Weights of a small GPT-style language model, trained from scratch on English Wikipedia.
Size: 16 layers, width 128, MLP 320 SwiGLU, vocabulary 4096, 4.22M parameters.
Training: a variant of SOAP for these matrices, 109M tokens, 3321 steps.
Each number is 128 + 24 x the weight over its row's rms, rounded and kept within 0 to 255. Layers, rows and columns count from 0. Numbers have three digits each. The size before them is the row's rms in percent of the matrix's.

# layer 4 MLP up, 320x128, rms 0.207, rows 0-108, columns 0-127
093:137121122080141153142100132098098108137141107118098148150135145117122077134148141133114131082107146151113114139131134072149103137147138148166135140125138144149110185108139145115089095135139087115157135168120094115097106116139117174130104162124160137168113118135108064141108146115182119146128126152133135149140070140100125116107126100149142133170149154191142111155166122123144132095114
102:087157105114106172082129092162164159158076130112137118134162130119123138114149132107156112121189103059092145101099101116127131139121122134100108153142083104119125127130130111116120123097065127130113150150149131125076084148128083134131163130131113131103108155114098174083150122090134154131133104103110125160124148136126155123131166139142098153132111134140114142095116147122147127130123
101:134128158145111136140127107147122138112131139116147121129146169138171122155159079104168136095114148150138109135112166112148147122130120155143123158143144111147095133140115148135084151134127077123152103174097092107120093101133135169121098132160130189126164082138109128130153170137137143090115132125106057091180131153126159127120113137143149166159097110105144132130085137140095153109128
099:099100101151116161122133169103137100139129109166120173107119108157144097128137134176139118132134150163139158131158123164111120135095143103109128127103080141141170141127138135110125141143101139152117177108135166126092105152132171174124128118109110138100108139176115141165125132138097132150106097161115150118152121143109118154163180146190131118090161126106136083137159127092106130132163
096:144080125143130125150147136072143119084141136093122146109141115111156134152130135129126127106114147129160139143100140137111131160089137194146127095112118137130126184156159117098095156100103125080102120161064146127148086138133143110127147122152117135147144101149111122134142113109106126171130127139118169154177150085097145147107101104168133139165119161080112103102136128116098112105135
086:096126157113125130142141098106150115143138123120136118149147103113154125094159142153136116081154106100120158167130120162105135136096126146175126125142151170117091119110112111166119142128119161072169161183100119076107099128130137120152128110107107127090111100108143088161121090081082146150104122114142161091110125084132104128136144126117102094095107134099134105128111154122136082108146
104:098136139119109127115122115127141157155130104105121157139154111167072155141134130117126127111116112097119157100160148191136103122098167106125085125127167149132094107114093108122081099157123145105137112149189100161141070125107133107174151131133129126112134154119110117126129115136141108141112159108099099123092124146159077116187133163121121131108149134149085144150129108108081117142116
100:112139099136163121124150120073109092121095098169119141127091137136137112148135095117120119145139089124069153154085159112158121115126109133108151113127109097179082105122158170080132123111104156146137179137137119123107116116124067138131111133171131122095111108102144128159125179170147147137115137168121158127109145129136126120095135112127141088101110157101140156173112110116109127122124
113:153117160115103161164129141145145172103126143125156082147124160132152108127068136119143149131103115102135114132152173125126131130106111102142096138159162134163117151137132147123117144118144078122151158165119122090131133103125122099143133115076133048163099096141089124165126089120147100158112130129160103150148135148144118149097117146096112150118123115175152146137123141154145078151105
114:146107127137127125112135159186134115139083141099109109106109137135132128102189139120175161111118139125135171116137140117162135031129121123135116135104128125156111082159101123067131113094154114128105153107091119124187127136138086149175156146098114142113131150132120145143134159131151106127141119147158188138131087149130117146107108141134164122102140134102132144129131130159145122143132
124:090123132123118102103100139159134155117109189098122116138108092055119099126122104119141084102135099136132112143148151110133104126104134083147184144121149121109149116100117159109117122156128150105108098128098137135104103170095138141118145112121128138172143143138101053130122123122139109121174169142137117150102131104108186134121121116159156126142099136118155143164134108141146144121079
099:124101115173123117153152133135149141182141109145122157143127155148103110122115152135187163162141130132098158112142100136131112128131135120123145145065108110092141166148153141104167153119150136140130139137060131121140135122119114131148113152154104151068165140166171164115141133129152154075115137147123107125153141160155128067127120123148111137120118147117140105114192097123117104131102
091:107120103161147119120128117122132095088173150171138141135154152118174175113133132133110103077162142099114102158119140117141117140138141144119085111121105156119090179067124142188131146122125117132158128162177148112161143167118129147125150169145140112126117097123138118113106114130121146174115140134118105166127163173073132140127154133140106157114126115108126127108171111154108114096105
098:112135131164142133131144146169140118137119164138172094111129107133094132130111109144157120120147175107158092121138111124083139126159129086175059109132127109134108128132119111161120106134155148173118083140115099150152129114111142150110112118124141152156123128182129125161131147107152127135113096139125168141101145076150177133099077136138129103160136142076107114117153098154174112150128
093:172102144167147094118089088086098151140093160117127131134140123150141158091170138143137125158146161176167110108128121143149109135083097136120115106103110186129134152163111137160138124166087071112114137138150129120135118089180101137114136109136116154087134137126090118117151150095101117151125141112174149109155120137131107118152132102149087137152150136140133137090108148103118141148118
105:123138150101104100131113138121115132141113124077099104123123084133095081143151131133141147117161125122140116119119134142136090142148114157085173135114131084087147126152147114148129183080142154138091100134107138122062137174076148147123143122107161112116173141108110133088148117160124104119128085123114121118152114137157131128144140048141100131131132121125137120143146140161108156126168
106:119130124134068115152106119150122168129135119128122114125124151130082093112112148148138148098125154157106167097109116138167162145131128119193121132094107127171123145158154150101158106120116170145117153130123125175132138154167108104112126150163108133158096098171144125157109121122167133119108121088101141113132117167128141113161101158124158155113159175137115147160162108100121133133070
103:107106141110135120119121121126111184111146133112150144089139120152100135172066131114172120119140130085127118096094134130079064115127139118126132128139140135112110118135066154128118133125164168165136126145116150105083156126150145131142156128120131157089132144112118115145154125099105119095119110086097123152089104135156129118144125128132132156153165131107104086079079092144132108113082
101:138162143121061136111116157111079099115143184154109099124136110075117118146111100106132138144141140150091128130115092157118104098088129078107137144116116100057155081106117135097101106110084128159126116158116146148130126127099098107119104116096149094107168144129126135111100109117143132141126127132112138165120144089085134112114130085136103106143112131138126139082137132145145114116161
095:138123133150129084102166090170135096117155092133140097108117123116135132127140129101143110131106112109152099149143122128122105071117126125101184133107146120117135134116130120131109137119077129136119153129086086094157124165109099132116164138090102143085130111126175167092130134156125134122136097155143061121162132124115150085098105172105152138101151180145126148132157103153148095121121
096:131085144164108134099122123125098108143117152118128120126149161148166165140169092160147117144071161109163163120133147148140134115148087135102124109136133095133090099104127128139127101089140101165125180101115134101140168114176137114156129081098135123165121146117100140118156169118117084157123181144154161128146160122126107131105130124134104148121098110105150113097151167148123110157113
096:145106139100115145134150123125139118123120130091087125156152148143102097125086112137117155117095141118116112111122104153132140137135126151152186104156110141185102120114099072132146118110108133085140113178153075120141184106144069073152112112101117146142122119102137129124104127124131162139158139128159144124164146134088123141154111130176113132143113084102128153127093144138112083156112
098:159120136121110109116118154120136147114120135129103094151093142118129134118163115102125095125148164119183144167098093116119108117082102149121131156123124097110126171142106130162099146090155128141106063184133132132152113145118145122102125151114132160089094122135124175149128114094135144176147157067139100136125132176135174133131141105137081114135151148115144113114134109099089156105147
116:110153151134122138159180202156130137147103081150087156173139156100083134132157114086108116130153117092146176159134087125116140101108113131154127135132136113128140121151103134134151126088119131145095129148140137121164165101128167112146121132087151112114101145137134128169112149105118133101072147155124133156135129083135153145139132129121119142177139119126093097100101128135079154130129
106:137102095130106101080092120067130112115124125156160133114117146145097127110100101117119159126107167150143157094107139138141155158100145118092156127099155123164132144118153154112132122132148088188125161133129119127129131117097146110145138127113111096129123148124131090104140133110131086083132109176169133106151151155156169152148128114172132147123118128096154124160111154177083173133156
097:104114153136083130054100164101120144156131098098183168145133111116097153127188123134124117160157134117177120119124134118122134120138110143152134139161171100148156133144113151110118100140108129118128081155157100090126101149120130105125086116120088163131151103112138117129167091093142115139118157133107149113174082086117117114144103131098127124126098149147133133163130133129109166151121
085:176147109128141130110137143096133124145151084129143087102130129137125109117070101129131126146116146105101149170155098175165116143146128179083139102128120124125117120143131111120150124139129113126120131188155126105120079208110107155145112139107144128123122157147119136120095107117137123125075180151090142117132148111111113136108161141095155112119187138087095118106120104104140129141143
089:118107117118122130107147157149143096084173122108146112090107115082150132126139115128158138102129094056149173120137148151087148129112150110131135111135110184126106141139115121119149134132100159113122141107126152122182127181134126126131153144111116095147128068104144090153126141148143161104163133106102103153087142121102162136132111139109138119128066104094136137114146116136112179126156
092:180073107139100142119107103151134108093095155183133142154125146149109145112129139093118189123107143139143146141173129155117136101093132125163146116168106125128155165129097169137160122144121108085119180140121108107148116069126076129121145124124157098108150109133115154113144098108135110159103113159101162118128129156137135121103124150115125156131160151130108129151136117102150139130070
091:137115128131140146115126123157150116097086123118123109141108139104165144120097165188081180129101144132095131122169128153124146124107068160155126098124139163117133143100156102133153071134121122136137115119098129107131127120103153123152112151140139113156154129133078125123110187150132133080121132131127126078111138114071141129165135134125144136102073106093132109183139125124153131163136
090:114093134136098093096094117165172138122126155153071139115137104132152124142140087129120109154116123125123085125123150139131108150141140117095120129155133149154163084142115127111112148136106111144121088082116144173116160106175129125104169139131108129133138128124161117133160154069127162111116108108106146089156124151176085104123100116131083111143131093090138146125128171096098136125084
096:137117140114152141170153121130157124086141131131092130153101059150134145099083169149131140151129163119151164140121102140178131120173120135151124121149139157143098105090142130160111089145172082106146115119139149130151081150105123129126151121128130135103140149120163059133164112171141117141145114112102140127085145153144115114130093116118110150153150137125152107142072124142164133131155
098:143133118103113127167122127152104121151119144153067110106120116147103103097110133162133118143118120114123150118160112157109135129101089155145158090145086125144109150175140166112136108115125149109120108121148196147133125088116109108101106137143162127104116115169116198115123114144150149136109150150084131123120125156107131160194098104131135158117118164170133131178148110132172120117131
106:139084134114148141148099143149137182090131100151135099146115122129101103102069095099111153092164125128125154148142129135120166106120121112102129109116150150149127145089112090184106125144140098159150100065155106118134145127115126173148129141129107154137089136132126134130106148159132093122121156112094152145121104175120077101114121133102157113099149094120134140102129098079145099129148
100:111085137156102156100065134147136176130113167096167130129126123152128143117089119147112109136106104102106129100145144117152104103138122162131107081082145151153123120145107124122123107110120164100168106161146152124109088149119109108129188154156141082147116132126114096128109145163098114118131140134162167153109143156122148092145162127103149123153148151109129147170121154116119151183135
098:130139153104122140148128124144111129113103150121126174135127141124131107102156180176125135100123151103161078104118102131135153102192134146117154120115147165147139154098145103137111124102124154098093052096110141126132120183106189160102115115120129125121096115130135087125117123170152145126152149116137127124131078150067150114136156105107097147118143153114099143113140130144125099115139
081:112121129132110142136132102148123145097091131147127093116143108141147135125118109136117140148102138146099157118146120162170140106158193152120137138132166100145134134146132137121133143169117130121127131120130170156147122166124194083114087144135109112165139174066172175185144119114161161101146127164123116124133130124142094125145158158135092096114103160103121115152144166131171108134140
093:112125125147150138130106146158159141113120132077144155125145138113094154123105150118128172162140123141125088138126136116130101155140076183182136144120118155110122130108131110097144126184142106096119129074170119137116109103099118129152124146121158186127149103107142173101102106087133101093111128134113125089140112148082082121123163125158123090115155115104112180111154140122130134133139
116:142107130187118123166131140166118150126116106148131144163149089122151122110095155114159088156128126147124119121098098154117152090145127133129122135116093089126130102093163116125169100127144116096126162153126125116132088118112133122160162129121164118138106156135150125153070165127107137132116121166123097164155146103145130129092142179125148170120178160102133078116132081157134163153133
096:128142165116132133140145121093161145134141170140098113100114120119101116083126132065132131139143114129138127156148143155124142176125103114142171113148087102125117094166115154122139157182121132115087089098145093128151192108088099127121151141158130124120129131112141141080084148107124128099143112108076154156138158137104139157161143123108105114156135152109130175151114123119152138091147
081:146133106131140132121155134110170103140138115124149152160136121134126126087109178140127135161124108116098132124154152161088164148127133128101156112169118079098102139113148169135145103162074136182111127127150137167128097086120160130071131113121128136113136101139079140132115119136140163099182123123139133129155147144132143124130063094115160141140113115147162118139153127070085118134126
104:186098109145118158113139119132147139111175139151131176153134125113151140172166159118105109090118141136096152146124085164131100123126138134126119090143117111126123140121142124090129129079162148120118081114120151110123078147115132133157102136126114116155157129113165133104164175154122138138143116148118122114112132154150131131096120119093122093101106166135126083164146183139078169175135
095:161146145145121134155143132126155141150094146159123178098141107167143139161127124141112153098127138104193111170119120163140115091113171162129146116135192106126142112105125140130102116094122092131106096123098125145120106158129082151145152131108087125139125122110105123153176097147122157115099125166082143126118130159121104139080134115119100179123118125132120119176103164136088120137140
109:174111089136129134137116131122171089107130148106140131116099084143084147155138123140152126131115117092118167100118153144128113184116093140189149114151128128139135127116131129167112130103164172118102108121146130162140169137139128082125138121123144086168145172170115132128098100175109160106089132152126147117132102145105101134112177139111157115120120164148147107146105180108148129135146
095:115114161113137133096152114102147127091105166145104123129161116151159139122062157122103170155136118114114181157159137134117097129123134150133130114126136171111146140152135127111153134129134128097142120125108145122121176158153074143129126132116143129124096123139143133087052094076126156132115103101115166131125109109129105152126100142122128135208106126144172141124176100137147107121117
118:128164159129133104126105153153139164131156120109095119135116139142141144096121113115132116083106134129126142112091099121146102129154151137117156092142143120146159138131117138135120110088121117137196109128100140143180108184111148096102116150135094184108125112153149171117139098149122147127124133079173134140097117098139108122124159135065126150098099076096147114092148132118131087119159
104:093186143149142105130138128115119068124107183110151096071175139183129096122119099113115087132139122098167154110119153111138147133105145085111158084116115158080107113134153154109146096169138143131108133039114140129148104124156143120125137082142117103140152121138146147138150121128133142107104141148144141141110122132142124122139135129122144153136121125089148113135143137092095122109124
087:167128118127117109122160109132136130110118079085108153139118110097173121135122120127116116123152107150088137174168137124130130131107089123104121099155142098092127165110152117163151153098128149152128125084120114085147109144137138128090109160152124127125100133134075132126135118133163097128155100178105172139176167142187149146122141145136108158066102127123139171166127123139143118114137
103:111131145110155191107137127109147109151102110148137101081143120138118167143126102096134151115126123109176167142157136134138149127169133158139127095140133106127172161137120109120150128149136084092128132105160141128172097144108109150140103113101108167151154106138121145160110144110095123117156124191152138155143140133126101127114152149185106122098141143069128077129078110107117126145125
104:114135134129172089120144101133124145088165102132142103112147107109164129130103092088151113142137107139114127118156122149115154109115102144111118109103167129094110105124098142069115114087134131115155097138100138092177104123148132098133119110172154134096075133106137194159155138153103128141141146121122150142112154111104106101085182147126122125130137135103090124135182138134112125128077
099:122121162146151153109135154133122083140130167167136089118218138109113074147153101123139098151096144129126089151143111162119174159088103157103112114138107176139118113125101084144095150107085142122110112141149111111111148150133146125111142122099129097088157127146110103117128120085141143172115148153141103150167143099134123109101110126119100162133147144136140124136128147121125135142088
083:136129148114142149122112148124140147154108145098109176091136075145127116120117161153112136122075101147091077131100074080156106130117111096187117112122125145147136104136148142138090134111145115145116117135096142125115128114132117129100135098096166167074133144140114139161161160151105138126147107119073154153134127094109130101160137114152124169118152162121170119095099118104110105134111
101:188123125138165137129168110103158111151144128118105131108103102117117115118154089131144178126128128159107183075131128116171114099139136114142087151119118140174128125092137149099150120134091132156129138155118125128089112132140116128142129153099131108129092116132127162155158119185093103126181134144129121118147103117147154139158135116162137134093154110140143172156176160108183112115105
086:159161145125138159157167137139073072144101132108137147128127111109152131101136181129132146154164119163119163150130145123101166100120096112143150139094106111091130128183082121105157142140109090092139161134152149130185097140125149128177132143140111173149123117115144149114157159133101105123139136126144156112135149141132111141113120159123133109135160156156146073130082138160130141134117
099:137093088136131137140120164093096152127136148120108163088090160123131151180096090120134127141116152109102175109102148100113134125138110115150146091165076097122113119159152128104137142114152125142147119157156083180137145135140127137134150158154134101094125164154124156112105128100142157203122170140122143093126110153111137127126093153165136101147125141156144153146132126138084109122134
106:122133086168091142119108100124110158156119153118152090161165127111142122136106086089150143133100120136148110107096112140159061130136151139118129156158162098136121117152114084115070086090141152151171124164115113150141115141110148127150148144141139135099097129118158152120129108168134078112112141156103107102120111157120104103120090128091134137102117149124117119146155182165121147126135
089:185162089120173160083106160159159074096126124142111134156127135133140116112156143095151100162133176134099077139123135136127156103060110120134122179147158116148101166135092145120147148134144158100144152169085122126123120131131140144133114123129147103117113126145112128144153161132117103167133161123162100147173141123135137136164111141116127117133143097113162129112154117168141155122129
100:115080133144111144166136215119107126157156156124149123130106122125131133119150152169113138105149138169128173179142117120142137165133129074144108123096117088166150161138125154119205132140106127151117159157121143126141144090109089142114131162126172108131129139127125093142084161120111122085115111145123107098098130134144108110115129145098113128137114126162152133151138164111134125137109
105:109111128124090104105125135146176098134158183121091136138141112144084154149115082108155182147135133112127152129093152147110164165121119089150093123111164109140130130152152167074139126132126129126170122185112154138130124123140115156132118139120105148138124158164110145098103145131094106065097138133102156140139116104116158097133163098121121107153135133140102183117115111110138138160127
114:126105141170145137162178107136112150093089101144130143113153171171155136163121102095160153121137080089130157150163110129117149134149140109153115133121136116103095105107101078120136109136148122145108150098124107159178154081126130130091123121144133158097128165151119128129140108103170141157137155114073171127101137166140097112117095156108118130105148106143114135124121103132126171103144
106:136110139130111061128107077120144146155126103085165095133154164143119097129119120108149142161148097140101083148105116136133118184114112158153164099116159130105151127129143155120158128152081105154128163133129154130193081089149116145118145159140104145108133121125156151136099098103160130077118147130121087134130148120153144093165144135145115124128114142149148127102142136152117090125110
099:118076116144144103124153134095168119148151162149149122136170098185114138158128091197137116134120168146155167103093123143127155097077188130106138091118132130106096082095112132105147120132115107140120142095133140143147098110105108161147110151118115117129134139171120164080130115112094112104114165136136144137137121120118127106141107107145110119151118080158108151138163135123138131101127
096:103122145074107141095113133119119133139113142059121156088096122125119106108141148140084115107157129153119137101114125150155109131146139110130108101204136105145105094131099109108114110110137126100124153114100178163155140137129110148142098170116105122139117089146151129103099153114198144105143144126151137114134092132099155106151153082122087102189103123138138144112129129144133137119132
083:115104144095093109171112115126146109149135163138123122115126113100156121155149153133093117125110109126135090086132176138102134191117137112122135142145166146131128105102144161141123105148123104137146080112095140128120137129132145136129104103154130131124162140156137176124115099173131155118153121147105119113163083107116179111126169127111119142129074110099169148160104106069120126068154
097:088137126132174141106109139133117120120106150109157151113173104168145120188137118118140128135149167162117132116129131160105088141143090107087117112127139100106094098131114093094097147123112145120130125096094164160128144117152109112155127133157140113090126115114128183087131182118174164098138122112178122127138174108178113117152123118126082166153119152113132111116140124113150123111104
104:145123129142118148155135085135128135126114176127157131104174151163099127095164160111158104085138124161122143143138157101142161158135125082133164091146128133094097140151158100095180138119097139156103121147128120132096121148141136156119154156130134115089137119113082132115105123145135150096070098176071155109124131115147138088115099147137123121109100157127107129146135149110133149176145
106:129084116156111124094138070141147159147122156120139090165100124163144139112142126100143148116094196135124100168124119167157128131154122116136121124121094117168146140150161165134117126154134123129113100135129140134126098087094126157115113128157116139093143151147110171094107102131152122141110130137116093126152122135172110052146126139178170116145135141139122107122137130119175090089142
082:140130083147119156111086106130090094166132073095112149161151080107130124107111137089125121113112102132126128162141107178127132158145121105072147089094093147119166125160106145128151150151154165127112143123127134104131127131107156110075145114154137117118090139088167088142127108138114129111148095145131131081099096074151119123118130177116144132151126138107136118126101123142119100138136
106:121141163144125166178141075172134120092150123159092164169143199114107162122138151123127121136142137107114105121108119153160146102153112149079074146077165115118127138103115124121155134160157103130135163139129099088168161132121105137112139087091128092115141132097121116129145125101121128154142130114092124132121116139148118129091118136135153104132106101142110139110114110084137100173135
100:158086081099147123100099134098169145132116143121130068105113106168130129105105113126125156118172153108101130113141171135112128152131135137085091114102150126132140185128142109110131133116177125111146136094136170138121127147091122115142152138088103114129116167169147143093143145119122157146095152106158105146131111171133124142132124136186137136126096070133132105104127106114125106079100
094:119155130098141107164155146106132138162114147106093104124109139143150138137135152131126145117097144159122129153163114165122135133158136136130110130155123100144121136134156085127136144105108088108081183111111157146155146099095125144107120081150120124142134092092135157106110113100162160121087142133076121152120135120136176146083139137116096135106149105190140191138129135079107152118163
085:096153167129119107148123176135137133158121115098160144129095122141143112096134119142121121175163138115112133128143145125163142096076104166133127080149128138120133142150074110146107148160136089103099122136167089099132098165158153139109128149095159105141194117121108139160149090111092140135116119115123135149126138111097142108104140144128154101094163096112179095116117123127107083133139
108:134112141083144110164159097121116137129083140106120110140109121090106154124118100110168149143113092141126196138057145094148146115127136136141135147117137165131164128112113139112136135085108127138145130085114133163135088088124114138148187105103163141114115134158120168127146070112091121145146124119103135132123152121153151126113112132116133140107111177105162165165096155133149101122114
100:131065151102091144136176051119104160144105185107117124103113112127155165162112142109100120108130120159134131107162107155079122125142105120159108167132142095103102168155120125141115146081143108161130140113131144137146140129158143108153139140151123124121096118151145140171137108126097124121100147163132137136163166136114155155143112114128119142135119114123179136121151157119064128136116
106:158145178141068116113092154157113129155112150124138160136105140146120128145170138137127128149117117117153099158110173111135126096123133184122105168118142116143156115099122126124123106103107108190116095144115109144147151116185139094126151120117135155116071142091117112119138114121123121107164137137121147151164149158115159102143093132087095151111118131138179181123132122168121149157119
116:173166126129118169149134095131101129146109122155128124101133154126168165104153145146128137157087137090086196118135093162116153111120134134136121115126110103154126137119184106121110124131123070120104157134124137149122152131115095156170150144108106144123119140094106117132124149082162065125164135200132133102100137112113123110144086124122103141108139130122147146148154121131152097144152
109:077106150114133131177109104185125109143107142135144081153133130160135174134070144148131106153159152112142134105117107101164100158140153135098105125072133119087163121117092106119119108155148127139105145138125167125147142131099135092143173087117132113110125146138151126136119138104114127136128100120126098183103067107130142107120114087140107141168124070102103122121126122143116136133141
105:124158096104148137134109090181133105113148096125127108101088131111140139134121126111119175105151099073157125095177115163157132162122127098116147122146099102112100129108133102127152110143152161116074119141150179109103105155132134168172110143189121137134143109103163139087128124105132094134119166114153124156080105146140153143133130086142111150145135116116140154145109117133159152116145
097:119141075114149118121112154130070162125113100073156104086115132159127156108140117130095105119142172166093134111144110157139141137138094126117130138137151145155143160155115104138075108115123140121146104150141112125141102165089146154114123151159140142111123129104158165154141100067092109154090108160110145115158108128126193125135125136115127119149098127092115100094123131138135153099095
102:118176141113140115119115085136107117139174124139120136139142158151117109157105151105134096147147142162131109101170114117131130141120149081116111123114122131125107145139126171139103082150137160129154091105128131166143098168126118161136097162180102076151109133131081155144086156099153116117145168098145146157112115120139114105090161125148158086110117132190089154134138119153118136129105
098:132091169205095144122155142127059090136165123140101142132114140117163173143169138145124101191112139107144139116118133124140120157119091126138148095115122114086157105157115130122129114124114124134085178117122142166167119090102124151136106154141155116146109126089113132098108133124154147110118144088147123135112124146121120103131164174157117139147153131116114163146130130080146139149110
090:143117135146160121093114139143160087147124139134122139129132129102114109152135152135119099146119107119175112124093136093142096145158126170127159165166105134107119086141133173152114113146169148104180152146172105111127083140129172096130108123119148109142148071081089167154108086090152148100098127124097139116121155117130101111114133129119121150074144116142111136080114129127143146115153
090:111132127118140126155143175106132110178138193165115122156161137167134103168117137125133071140142136136138089148079122146117080163135116128105126103103136133144074134143079113139124124127157117137172082144154132143127122113111096078149129160117126130122119120110158154125117181093147157121105129135137146120117161133141136082135102127107090123096141141144122127095148080131094149107132
113:111125120170155140117137171116120101131131102119117156101155118130155145150135109115150157105150133071197119102179125133130128177107163142161160130092134111118111121174112120144111136172198141139159140132112115105128138120136110121121084165119061138118123129131110158113126160152119140121107155112143156130156118183118139132128095134139151137114124118141145131134113083080126140112084
101:108161113127106119090077104095109126130116108136163125130109147080117134134118109166087108145119164082125129122114114139120134110124104156091102112102131110115115096067141122119129183090171109130130152103134094117164109108123093138166140138130102110132145121132077106124134144159142127105150148124140123125072090190097085116138123122129132106140114115122090122117116171124176117133160
091:095158122158090106134147122158140124123141103124112131111090105124140146111102098139109155138144153083104153142111118161142132127096132126110103101150176099168155127084157119156114104115101103148141116129142103166147136132182107110140143067141130111134120132107080065130145149112124107153083170147175143139121116134131125097157163125105147117177113128135152151117125126151174089143142
091:142136090126145099115137114092099074083150092113149126154160140138120114141169112168164116133095092158078120128123131157133134092135154141103113083116164142114124147130093147127149133156110152106111129112140110123105105105137102139149114175116103142138157121134148138060124158124125158111146077138152088099150126119167140133136099131111139110108128108083136093122100171175148145123113
094:078098130148132138151176130110155141079147102156115136097157118150169145135128123131138134111135136083133185195127093111142161151085152124105104136101127117159167159139075131118167154135112109145124178130130143134139106113157134120160148111161175124133110161128130139123128119141081135160120130121151085135095108144150139141141184095119146130116129131142127129170152116140133105121095
099:133148157145117181125157138140113164173087132138124101120155135155150149083141128167101144147138105124124121115105176145136117117131115175125159130137148139121149118153147122091079175146136117181110189142122091159121126113127150134126177131139148112136118164118141114112140145149069097115125111180130139158122124088160142141092134123090148107157132138151120133180135116095145117146119
108:143110131165099143163086119124157124119106083124162158160165119097134114118120115120143133155098114107155120137172127119148111127137158118114119086148112159117123091121112100129158085144134166169132118119109095137136129156096124111130174145115117160155142119129174139152114092144133085129100190146109104112110151084108148151166112130104102120143103155086118165108128159142141115125067
107:094156114128163119166141153165145157122143130144152145173145108097091102149167157107106142157139148126138151189103143083145145131154157116137115136101126111141162126160130197103144124113101146139192118139113156135138060106130117149121119129132133098105123097135125153160107073165122142124142109124129120090121112102138168129142141137122111114128118141098105120120120183152107144151136
101:101091106151126128093137146107102126133105111153167134146127088126122122102115099147099157088134138170092151107170097135129120120099119102119152176119136123149122128113119124118134141170139113137152157099122152151092135090169115097095132121055160151095109123144120092141219113167143142153159153114124141121112123139133132140157142105101135107163147147118151133102177132120132130129131
101:136114144150140138133134148110190151124126110098127128111146117153100124131131144148148159107107114104153142167110121124123109134113081126134135138109140065102098095139109112134124136135110154170172114102132094156144159118170096106091146150147139109133114151179142135126141122106161109123138124138072154107124106158118153145115137120143118174135145201078148117144114173173110093151101
113:171154163091098129080127114115083146153166139150117076157105123128118134127140115141124179125122134147138168125124110122119144139111127150157178164152089152118167108104094161134115096092176119093151159143110079109164141133129118099144118122125119099118132142148092170133113119146159093127135108140152114101119103125111130106166116160102172143152153138135108160114126129133096109090106
106:099127131078132096109113161122138167100122107097093149148097133134107101157118119136099106125167098138088101101115113131164104139131085147114119127156118171169114136117120100101118099139093142147153069113123130129189148126131084151129132128102136099147142111118144172115144139141110132136101165166151123128152135084167145138142101133117116145122121118132078159129135135071173151133099
111:122077110120130095127161106126133084136122130121133114162119122089103101136146093104142146151172120096110126142138135118145148095099096124150114137098179109082140164133121135182167162155106121121103128090128127072136164126143125140112138141164090133121158143101149130153160119166140145129120129100127116132078107090090105104125117129123125088115142138152148077159096153130078141149121
097:137135140116089103111182103101139116129141097138122108125120165141115140115109101104109149157132103089148160161134108159118121101127156134153083119123136143142087129139126136159128080073114113116144073097085095111188163129099145149123120090114122117153131124102131113140113147127117145124185130107127092072170170161130137116130148152145132112134124132179129146103126143162118104135157
096:160145134115154128087120134144150123141130129153114166130150145118103122130168088128112164101086135154140118125145171084108092127109143104109132121132170050158143098138125130108145148141099122131100143099123113160139137144144117155122081108111097100168120138204154175097129143120182143111130095138135139154127135171137114137149110167122128170133137143122139173129117140143147148128106
093:174137127133111146105081119171122112140209166127142106124142101138112117091136113120144134104166131108136129093070158116160142153137148116123137075104115119111154132130113104135121108148110126117160121107155110116108097156128114137139154122129110118148117156137120163109154103172129141119097128113113193087164148142118144158078079104121147117120136140085110141108097124157153106134104
075:165138149138119139130145104141099140104122115140149154126146169117120110143138136137124128132104113144102122185130128100104162130116149142156097134109130106108120157098107127198098123126137057137121133119156087122154110116164142127126139163101156159143107170110094126120136110097146138132137128129107090127114135110148079161102142155112175103209148120104108072137104138158150135116130
100:112146143107147101140141136082100177099115140164141134129152123161125114147121208110165160149117150100108126138133182114119108083143133104096123146126134181166141135174134158105128136102108136124108139117162129148091117088137109122099135140151142121093126110086141177126112125096143137128140151134100099145126143088101150130137142153119154166122110132133125132111146074145128168078127
113:134122117146165107169135166141107170140135131130163112122146118131111136147128134144144153152156121108101135168110135166137134086152056152106115094158153096123145146105118129125131121116131121134135143089170141123148184118145156164163136145144134145186166116112150124159089098077120105137126108165133118145112150136076142116134108174135077087095133127136085110132126124136123119156126
115:127156113109105098146127075116138140141132145143080162110137129174129117172117134130099111161093119144121120159130135098117127127156131104132141094104120140124152148171167135114117137093120163119115139109119119201102109128098127111086096109134140171123112154120083126116147131092092144141148158157107105107096114093143168123174132160153131155182123143117142152144098148135124121129069
088:079153128144097174171150147120140172181159101116123107111108099135134137151081093151128101105117121110110114108123136122144125106102130135140109128138106125108116088094140179163081134070150131165120162108136141130136141090139135159119100151105141163117126099127139136116139128159151141127100155090157156128125126136109080083103113141127173106160120116125108120120140148100118166153085
094:115146167135148117127138173136114130083101080130102171104111150120109125120108154139152103141129151159125110121167147135138138121113128147159148149132149131113136131111117119139085128176102128087115141134096135148122161149127150139130098124111058099184132167094113096130122111118076123132113097154127106106143122095114129149135167144101139101150097092117173146078096082104122151104108
089:105104109159076131113080146129129128097121112119133132128108121131141144132135165140133120135066111143120137145102145162124148115155164153099118085167149121079136120145158075143148157112076122109118123100100136120145111196146141118161145124079092152123137111110095163168142108131108140101140119084153117124162106150104122130143093108161091101133090143116128149105135113119110093140118
094:129151125131122166130109090140153135148098155133111149123123194123111110143105167176151142151133127131156155136101110157136106157120148122078156148174071095143121120153104143116137120107141139120085147130101149097110107141139086096122111146132111119130105136132087169118168138112182136105119122131127114148142169132105108129155157161133122166151131175115125161157177118154127161103157
101:148116121132142092145143116123161117115134115152088132114138120104155064132132139158121163101129116144126117145180094122164122162079107128081131105107139125140150150088163120121144147139096138131095148147073115126147128111100074100116157127111120112166134153137159090115113133114131123126147146080108110120208143119154135156120149117146116158121136098146151164148133119158163165102140
072:179148121146127141114130108156154119111109114096147128114086113141108103118136107121165094122115095068112167149135139110134145122107137182093128151110145090142151130176139129103148127138138175161160146112117127145078131153151139111171144153144114137104085119087126093135135126130093140171130148131135102126139077132125109159135105149158144113123135093126112148165165094132182112167137